From a checkpoint of a small transformer trained on Wikipedia.
Architecture: RMSNorm before each block, rotary positions, untied embeddings, normalized queries and keys.
Each number is 500 + 40 x the weight over its row's rms, rounded and kept within 0 to 999. Layers, rows and columns count from 0. Numbers have three digits each. The size before them is the row's rms in percent of the matrix's.

# layer 7 MLP down (transposed), 448x160, rms 0.0787, rows 69-82, columns 0-159
102:469525475459528505457512463491525560462545539539508498507486401489529485524494569469444509539494500516574486513460540467525613494531530527566499545426510463470534533501518512555493475517455494536564591422486477476495509443484507511524578529414458498481484426499562491487496453469488475440524504446477581618463490494493449524482481501555567451448464461460451489541473464529561487566531463471583504517535513427446477479489481574469451536514439525508497510527524478470528481545497536
095:535496581534432449547528440503443512564478467525556473516566432517519467538461470507482468484493463534456461556480500415518533533516459590470417506491478482547525526452454532570458549467517477422470539568477496474530542531468513556428454500506504554548490483488550494454487503454522544481483530498450537544516405448517570583490488481535416476544506524522476517439498525489471454521539520467518476465529554544492409518468524499447472451551477504474449508429539545501495533436505497
107:505496499497400472488482519462550498477508523507514477505532509502545521495542484485451526501526477563489458379503409475494498522460494489501506562585417431488508537503512501430567452499538399506541460558430449570509478510481520464511499542525465403453534452582568477488467515473531501525516505518486479504548522530476557526565450531416486503543518501583574518479451475455486500467552484537476501556489524467508448456536480429440498539545496555585506498504470458490513562482494479
096:421506514537536502533510459461520500505463440477506550499517476487502502564500539499437521479423518487520496513485505512548550477489533565552527474462453594534507395546537514514522504526534481576550540505472540464512543516526574529498471426434557552506498532409493479432452485520466488490521438495515513478505459539538420468468516501536458561439520443576485508546484467477542527494497476511509491556495435509456437492474444595582511456478504582521577554549496543471488472518519576
110:464546473534484488516584507466576433437505530498534444475512544510466462512539508527516488487529481499485480531461374543491462511523527531527500517448449515437445495542497516452448504589484464525494491448449413525470508434469492479503546559466501567495523541521530474497526491491496597401553503446518482434503463527531545502471549527566443442510531523576494466472528474513515547503533519518520550529489462512532509550497533501562539571546446517518545491511534478502417474495421393
106:456499436520520523459541540525472463519544516474529533479463592559482524542505540482435483558526556491519533512518455450444541498505511546559526515605468488518535537495497463512534535511528458584519507519520493470557488592560573426445497519483499541497505512507506542476513513482474525477447511561488471539464491618450456444533516512567493529506450507554528552509548507499478582461543579479568489459508543471487572511463472450500587523496447527542541423578488537505479486458537475
107:540515523491559516507455525489445439508545533439500552519531476548491442613477602516460493484566480455570585476476500513537394511482493499475508474501499471473474557513464538527521563496413483522510434498462547483515496425523445532545536513513465476567520527516467477414498493483467505545487448449499539486520602530518523501476498495561494489490477413485509471544534531502509470460508450492485558561522577430478505459461563513577486544553477484516485562470488483547485493495527587
098:520468480502457493494473513493509580537484431516456488596451480481451527471464444456508493486535446458478509513484498442547478518497495497534470490539481524478516514487501434467493552497540539451524526447458554494461564551476459541550503549475544505514463483510475507409451476523508460472496420495560513581545505519460468523529471510439501579558584420451508478520461546524474491487554479525509495471548406483446501481492421483478440524465492476460543512443590569580595563539459481
102:450475430471495512459456508506584552425440407456457525529563488417408467518500504471479529457507470490525510468490507530450463508504462405541521524494507518497499500464499535528509443485497523569526520558575540536522542487583529546417501495530484495531540497498524412440518487502436502493506539492475526550503551522508544549553554474565577517559517486567443422501522534496507539535468544488478467507527528570524492539471514443516486490414530456489481529437493505554526449562562488
099:530474534538581509497452512455514478526492567554428523430483485503517506518480555501457534479508521471492441538468480539546535543552581556522506549411490412416481489430549554514522514495444473514559513493435512432497574519487489499502513439523504576484522508484477503486437466619508555497490499429467541534471478535496451558550552402487485521462535462500568450526519542555513540481528567522488527414433519500497490509455491582536553492506473498513507473557512518532495496521526487
097:490516469531452535465542409495558552474419487478466463516515519425474515547500513512510547473552535516393496479468553533585478477530382540503433525542456482514557491460532530487487498534464556481505525579476485552484450457421538487569501468508507504517525459436469538475553481526503559499545488513479480517509503568562516494469485513541429468520464531510499546458560519441488482531502478520468463503518558452573525586498534571497481495470495465426568540477508450576450523462528537
102:513479521485462481497516495530505429565496464502500479479526540473476512508508457487476592541542558455526556438469528433531567538447458523550480500518501405510422541473448516512469487514511513543467515533522557606540538512551476509515442459507547563480505549525526555502471474468502498462445479499390442440530453542484434439511483518461529503499457561610502502420514467427552499477454444560515475514446524520544479541532494450513547478465449550517520478485507446460480550528482443
103:622493506497488478526473519547516520467527576456463535439543448535455531471466573502511497502455582468375551423507474455454476486517484483554533476498496494549484556575513521476489553511494541509467569544474527487502532443501504467510557507587500504547499499516524547513571526509543457521506467498480500482514475517477483500598495519456489552514517504470517469443489480414551585469516501576490510592524546475521559462511513485576500478543485434410498472543542517541510553556506495
107:444540519507507531490501493457532524496588453470507573471502507452492469497460512493523557501439414527465594451558511553447453501430494450420504533462460506453533504487508444521410445454466464509459475526450470464577498592494380489520499544466543468483479512482561531508487474448489537528560511580518454519548468501503453536472519468497526595506504507455476538526418540456540505586505489454514505517445520539567508529422540550494485495482454513514506505512485489484482436493533484
# layer 7 MLP gate, 448x160, rms 0.114, rows 70-83, columns 0-159
104:473540469521446491460568597495506492500525522456521519512452455484462499505471432516458545509488466509475436432446522486518502516492533515538584612471516479559469396542485510425479430476480456550438557450521429543465548484531549490514483477532543539516430418535511443542475521472435531494535485519490500542512495535519526489553513532468603507533566480532490475526477489524512496550487417532565490518485498616442500528509468550502469492507590478530504527516524461523530516456495508
108:542496464470567522506578511437539506474495561533524493526476526476552517454516527558471481493531517581481503526440494580476508502504478532454474511493495453550446510550510539465470510455472493464596494488474449483465525483486520511503430519499510525516525507444485550448448497531491539489526580536444543516452470572525580495540430508423432574520495550497452466519518513570441483487477411440484507549488529502437514499479557604534544419499530550542458505478410515525490429482524549
102:488449463545601462448518461492475471457469444442478426501511484477498428476475524504477486444433443516553503534518496501561482515460530458450456486490452474574561455501538529525481483504444549569552565494514480426444525570506513539491529564539567535440466451461510483485531516455512544521524460534510483438481458434560562459481490535442512520469485495538519532446527525474501512486472479479499532558475529510530576498470471555522457384463526525521522534553494473508464521596438569
102:457464536497484413465487542509487470595522525492524549460493487456529438490582565475518521477492492450519534509536482453527486483469536443490485516494490460521502472523442534527498608528525452488466508530501460436547527497459503489462505609524541513517543461527517502473541435481511504506470484656495526501554522539538466552502539490565509527538554523474531469438497512546464497464513606497462480479477519575532441490491496516549453512487567525614521520494478524454461560487536416
103:516518492470472426512500540484513520494486472486573517523475535516521510490475460506536425497449572396405518508486425535522498514480488435473583474511434409560459586548544505501534550540460500472503512465470502510484498461526460448493549462484444490525518524539509470501530535521423462549473500547515506496409540468565551488525502505532563460558520553482521447553552528553435508409517525545486544481490577507544481525576513482470493446497494536591508499536487483434534477563475472
103:441480405490381514597504478492518566514469458513395423427505531479515544492475439485546514543447512534529515522541513461539585511550544506559524530477517518506465522520507499494515500458557532462489500465518521526474528490500432506504504518478543526490517518476498475460453505521537439484536500531405507513433569560527520449512640412449505546495494515494472503498540483480476553477541525491483427485517502515559529450482489451485494520504561492504558531553530528531472552539418457
096:463482466550511507459495463421509491550497556555558560542511486523463517541455503520559523566506459519475424545566508528455542502461494494471505508541464449471492542489557470497551538466429503431584456555576521477532485520481542501451469514466558538394484483492502484428481497500512519501439492541511489586484438551524478512475556609535515474494460458488500487490462595493484482435452424471523509526536448431495478502450589503530506462507520503568529489459473525527521442488533439
100:491474439474480590475504485465459512564473530503457542446418498524423517472447526555456507509426559633519467469500503478516463448525522423498489524501406503496489466512502455535509503543422454451489495501565464487464500512489558467509512517484467481473545418462465517504478527495534529481482469515531521536509497534494521517553501503501520540487471520440545477411511514509526462507486477545474471634536532524562490607451449582508526542491401429509517500444499486513480460515511496
100:491447524535466474471507562508554540572474567476537412516480520484555547539446440520516484541546481519528425468498555492488501527505516480538523539456476544437496506500474557478542455505530463559526535455612393516506473555495523531450499509499523582512514472513585436483496500499413492538576426457509512585462529478477489497492495518466527492494553551453513481505487498481516478405497509480584500453572483529536440508457557516477504499521521449575512489456511502496420453463464461
099:477500520426501539488518477417586435489476520434559445484497555500498474504573472540535483476531501535489445470508472452567444465563427529542499499563470559505485548496544529513521546537461534471479517478529482451521488488472471482527551432481522519492534522551498514559552556459458477490468475493490484508444526565588469532534489542500408498512509538571473542430488571481505387532551475470436422492527495450468512518430497488511508530526562545436509580546460495552501535504534527
101:490455521527498449464500498503527536564502460495516530479465573451498508557453483454452540515495528478527505534504538453428550475501553489467460449489500506492471501563401552475543505540556543406466530502483449549492497547495516449528501501484456493512605541504468516466478555480507524551485500453422499547501438509516473503442510454532497436464573480447381513472505545517432509416439500552523545483521478448439515457461517519528548515444531508533442478497491502499365449546489507
098:474543467480502487469490452521518462458495514506516455529518520418506513526462503486494419501478489521581475490492493510526584557477435503533549528495551454455500447494599475495573500548461444584499532492498492497515502516369555531526492523556490467479572484424399489541562444498524513517542416533544565458517486426480502504498442523514508556510532469557530556521520487475495569552516456516471491467579472492517518432523532519473467486515458492527493487445473467479586420490559489
103:413504519531534478486532493528463490537491513480532418475521452453456523590502452477538476514499502523507558521423495541511442457491519545444423471518542532527486438479446462484509410467440563507527504464555478494491483447446466531503466496454433510549436489448467508463494471440464525582484490535496497404517541482486524571472508476477469492513498538456425502522484470504416468488466449461429425561506588537515520504487455430425489475459472522520533528475502500466513502384492515
097:436504460491522435549437458472472469515459488512531500599516527430414497471524515510477529503475470487453464517438515500487489480473465494405529487417532536387519582479460544527506508484518496444483474499478423525572516421502554460545516435412541491551588479537443537466532479515502491504497450493516483464478535514554488531541525472493465454513498487438510514484482498566566555484448527417418544524544491469511501425492455509509495474499545492465528525530442496476488559554430494
# layer 7 MLP up, 448x160, rms 0.119, rows 70-82, columns 0-159
095:476452483504509553523421485545405507468510539556525532519527562472482460487455494483458483516532504493429464493467475505429540504492531461502453480528509471496503531550598571501510472539416408554489442441547513521501508452454442473495567559506454487553437463476555517483487470465471497443528559477510488513572496520458464503496468468430568523529521457517474450504502558512506466529521534607560447519559453520520556543437560524485461552519553463520506496552538493577498537489559517
107:465479483476396562429458486525537544419452489422524504479440500437514484542474553525496508492416506552504467477516517426483508496574505533475565522483504512524567478459565504509493501466485498420529512543430478535469501526541458484535506502441497396521497453432463537477527532485532516541507508504463447510497470474517452548550458485483550530528537455528554559512440508522509503542495457442449491539481511481538547477497548436519519548425400449583471557533454541529550516549470473
099:483460545555479465506407495522477543492561500578497511471501499437458589482493536484469501451500502505545539477510487485440503525529499516523537484481533472512466509516485483541459496585542489502452484442487491509524451490444550430589488492462569495509543514482439570502554444452459486511508559412525578464472541525499602502450478454532528467511508507461458578487523538504504534512537508519566459527487545531447489512560488419515523482473420501406450532485425578538421544498519485
107:485503482549450457482489467517559512439535467564536385504489480468474465487546458492507480456504480498451508594497391507421530511519547477472484512479513434458504501503544495474508502503473495478549522493534476533442503543485475483548444550533518502550431508424501501483430489464502627478463421459521519455453465466480489479555538487515529523522482376572523446499521514525492466466496536452524490519463496521464483444564517467546468490540443521478609480539490453546446474448486452
105:459508420511495485494496553465458492508463459537497547481528518497446502460549589530541539472511535549523566437472482463507488531499478465465522521555558441532486430486501508500531565454464537509549569470549549515495473418533487523465532452491523446557507400478498477504535524474486474499502469520482447510606524498471564499529505508472487550463450487468555445575553543488503500451504532543579486555542492437537494472535530445516456534535479521538485398559459593478497570538506422
107:500505502523510461525447484487421489480464517494526424543535523564480475473496484455460493496466567497442443525469503505584466447505490529489505523392505492469488454539555456411529474476481525475490520509498557515509457509488557504486505476526491422532548464504523427476461517537464507529479524518512490554513558455552575473514449542496450428612523455556540439531409429507447457506454501526465505515502450472477449492546457417416517477457465521531579478531472479477538466410474495
102:448526494496511484464496494508497534547446475471502470559504565482507474485555439483496513581506513451502436511434522510589503502555520509544496503530526397493479490448537505475457505483555425475503594502466524485452551519473472526527558488494512553618382472440545456481480487502482523454538475437486539472470463517470491526465539445470483502562511536395470536543500476549547507531570515479506584546516523486509474452579478521522458466509482482459526540482403557467476503463549475
102:519538474427534461443509483446520562516564415454460419496415475479487504485478493564461534413484458519486484503486484462449469476484456536460495573453441432507523501523400495537508540586483475526548513555493409524545466486564490496452507511546566505509564538497528447485507480505459518514505444542498537535493520524466558542491528584509536533510464518542461443519461505496548425425497518572466483525449537483519469590410471510479563505512475507482532515506495515528508468458448525
102:512513531462568501452449503491505474469527565490488550427488491494467532512477511525532525524512479516482518517510463556531594473459518460499464481436515530452563491472481564551532454492493550518574539467511424606521520516509515537424520532503420525471495475471471454519481453554449462554454478573513470511531489434513443501408428512561494538570500472472520515561509458472495509471535429468499530417475504466534535513537518481477536402443462475449575471425481578516509455492468475
101:492491437534501440493559514537464497504483503501520429465505510524461521514494553477619494507544552488361518520513390549514499445508489467487502539563471437530449525507488509511492435501475514469477469503504467519484441421446509529478510523549505475516539553481438609493537496520485546578477516598526529489475406525544503487534459513447489458547485544461444525480562490459528508547480507489521534482510459470458489443441479524481477457468444446534480451510564491575546543556505518
100:454542490512531532505462504491543518533538520431510500470538519451525563479490495529469421487465537481499441449531490526521445483534477473536493451494478598476499535542549495540472486482534503471602413495516462459545535515507486546408500482493568511491523524470516491527580570497506508521473465558512552512456519528509589493479525457555550514467553518463489522468522519517548482542462559510550516471470551508433524430505555441479504566526651555518542546467495523546581475547443528
107:480458459524410458449497521439570459492535496527508528444571447499487526516414612447545448486410497542508501508514499534381493521552484455580461488444508490503485502453423488526529519483500495493404527531491480444488504470449565527534556480523514533485483445500471535518529443531512457491526516500541454519485402547572505476550477516533567519473512514537513558526502523462485550545527566543475496537489465455529552482550473438516439504573483533505459481438530514491489546474505479
107:432469521556461486528535557476555546520532472534542496447488550523500524475506495481447541528422481472494590498507514503507495487480503503458507455432491478478532474507532501552429442544524535561427485477532417450505513484458504420511532485473504464504479512447465494549459481481483392469475443502461528443492531585451507522565524530453529466506530459493487524490470524459510422507577484549448537460406537480446433583502436572435583499534564528540455457481516476503520470511523485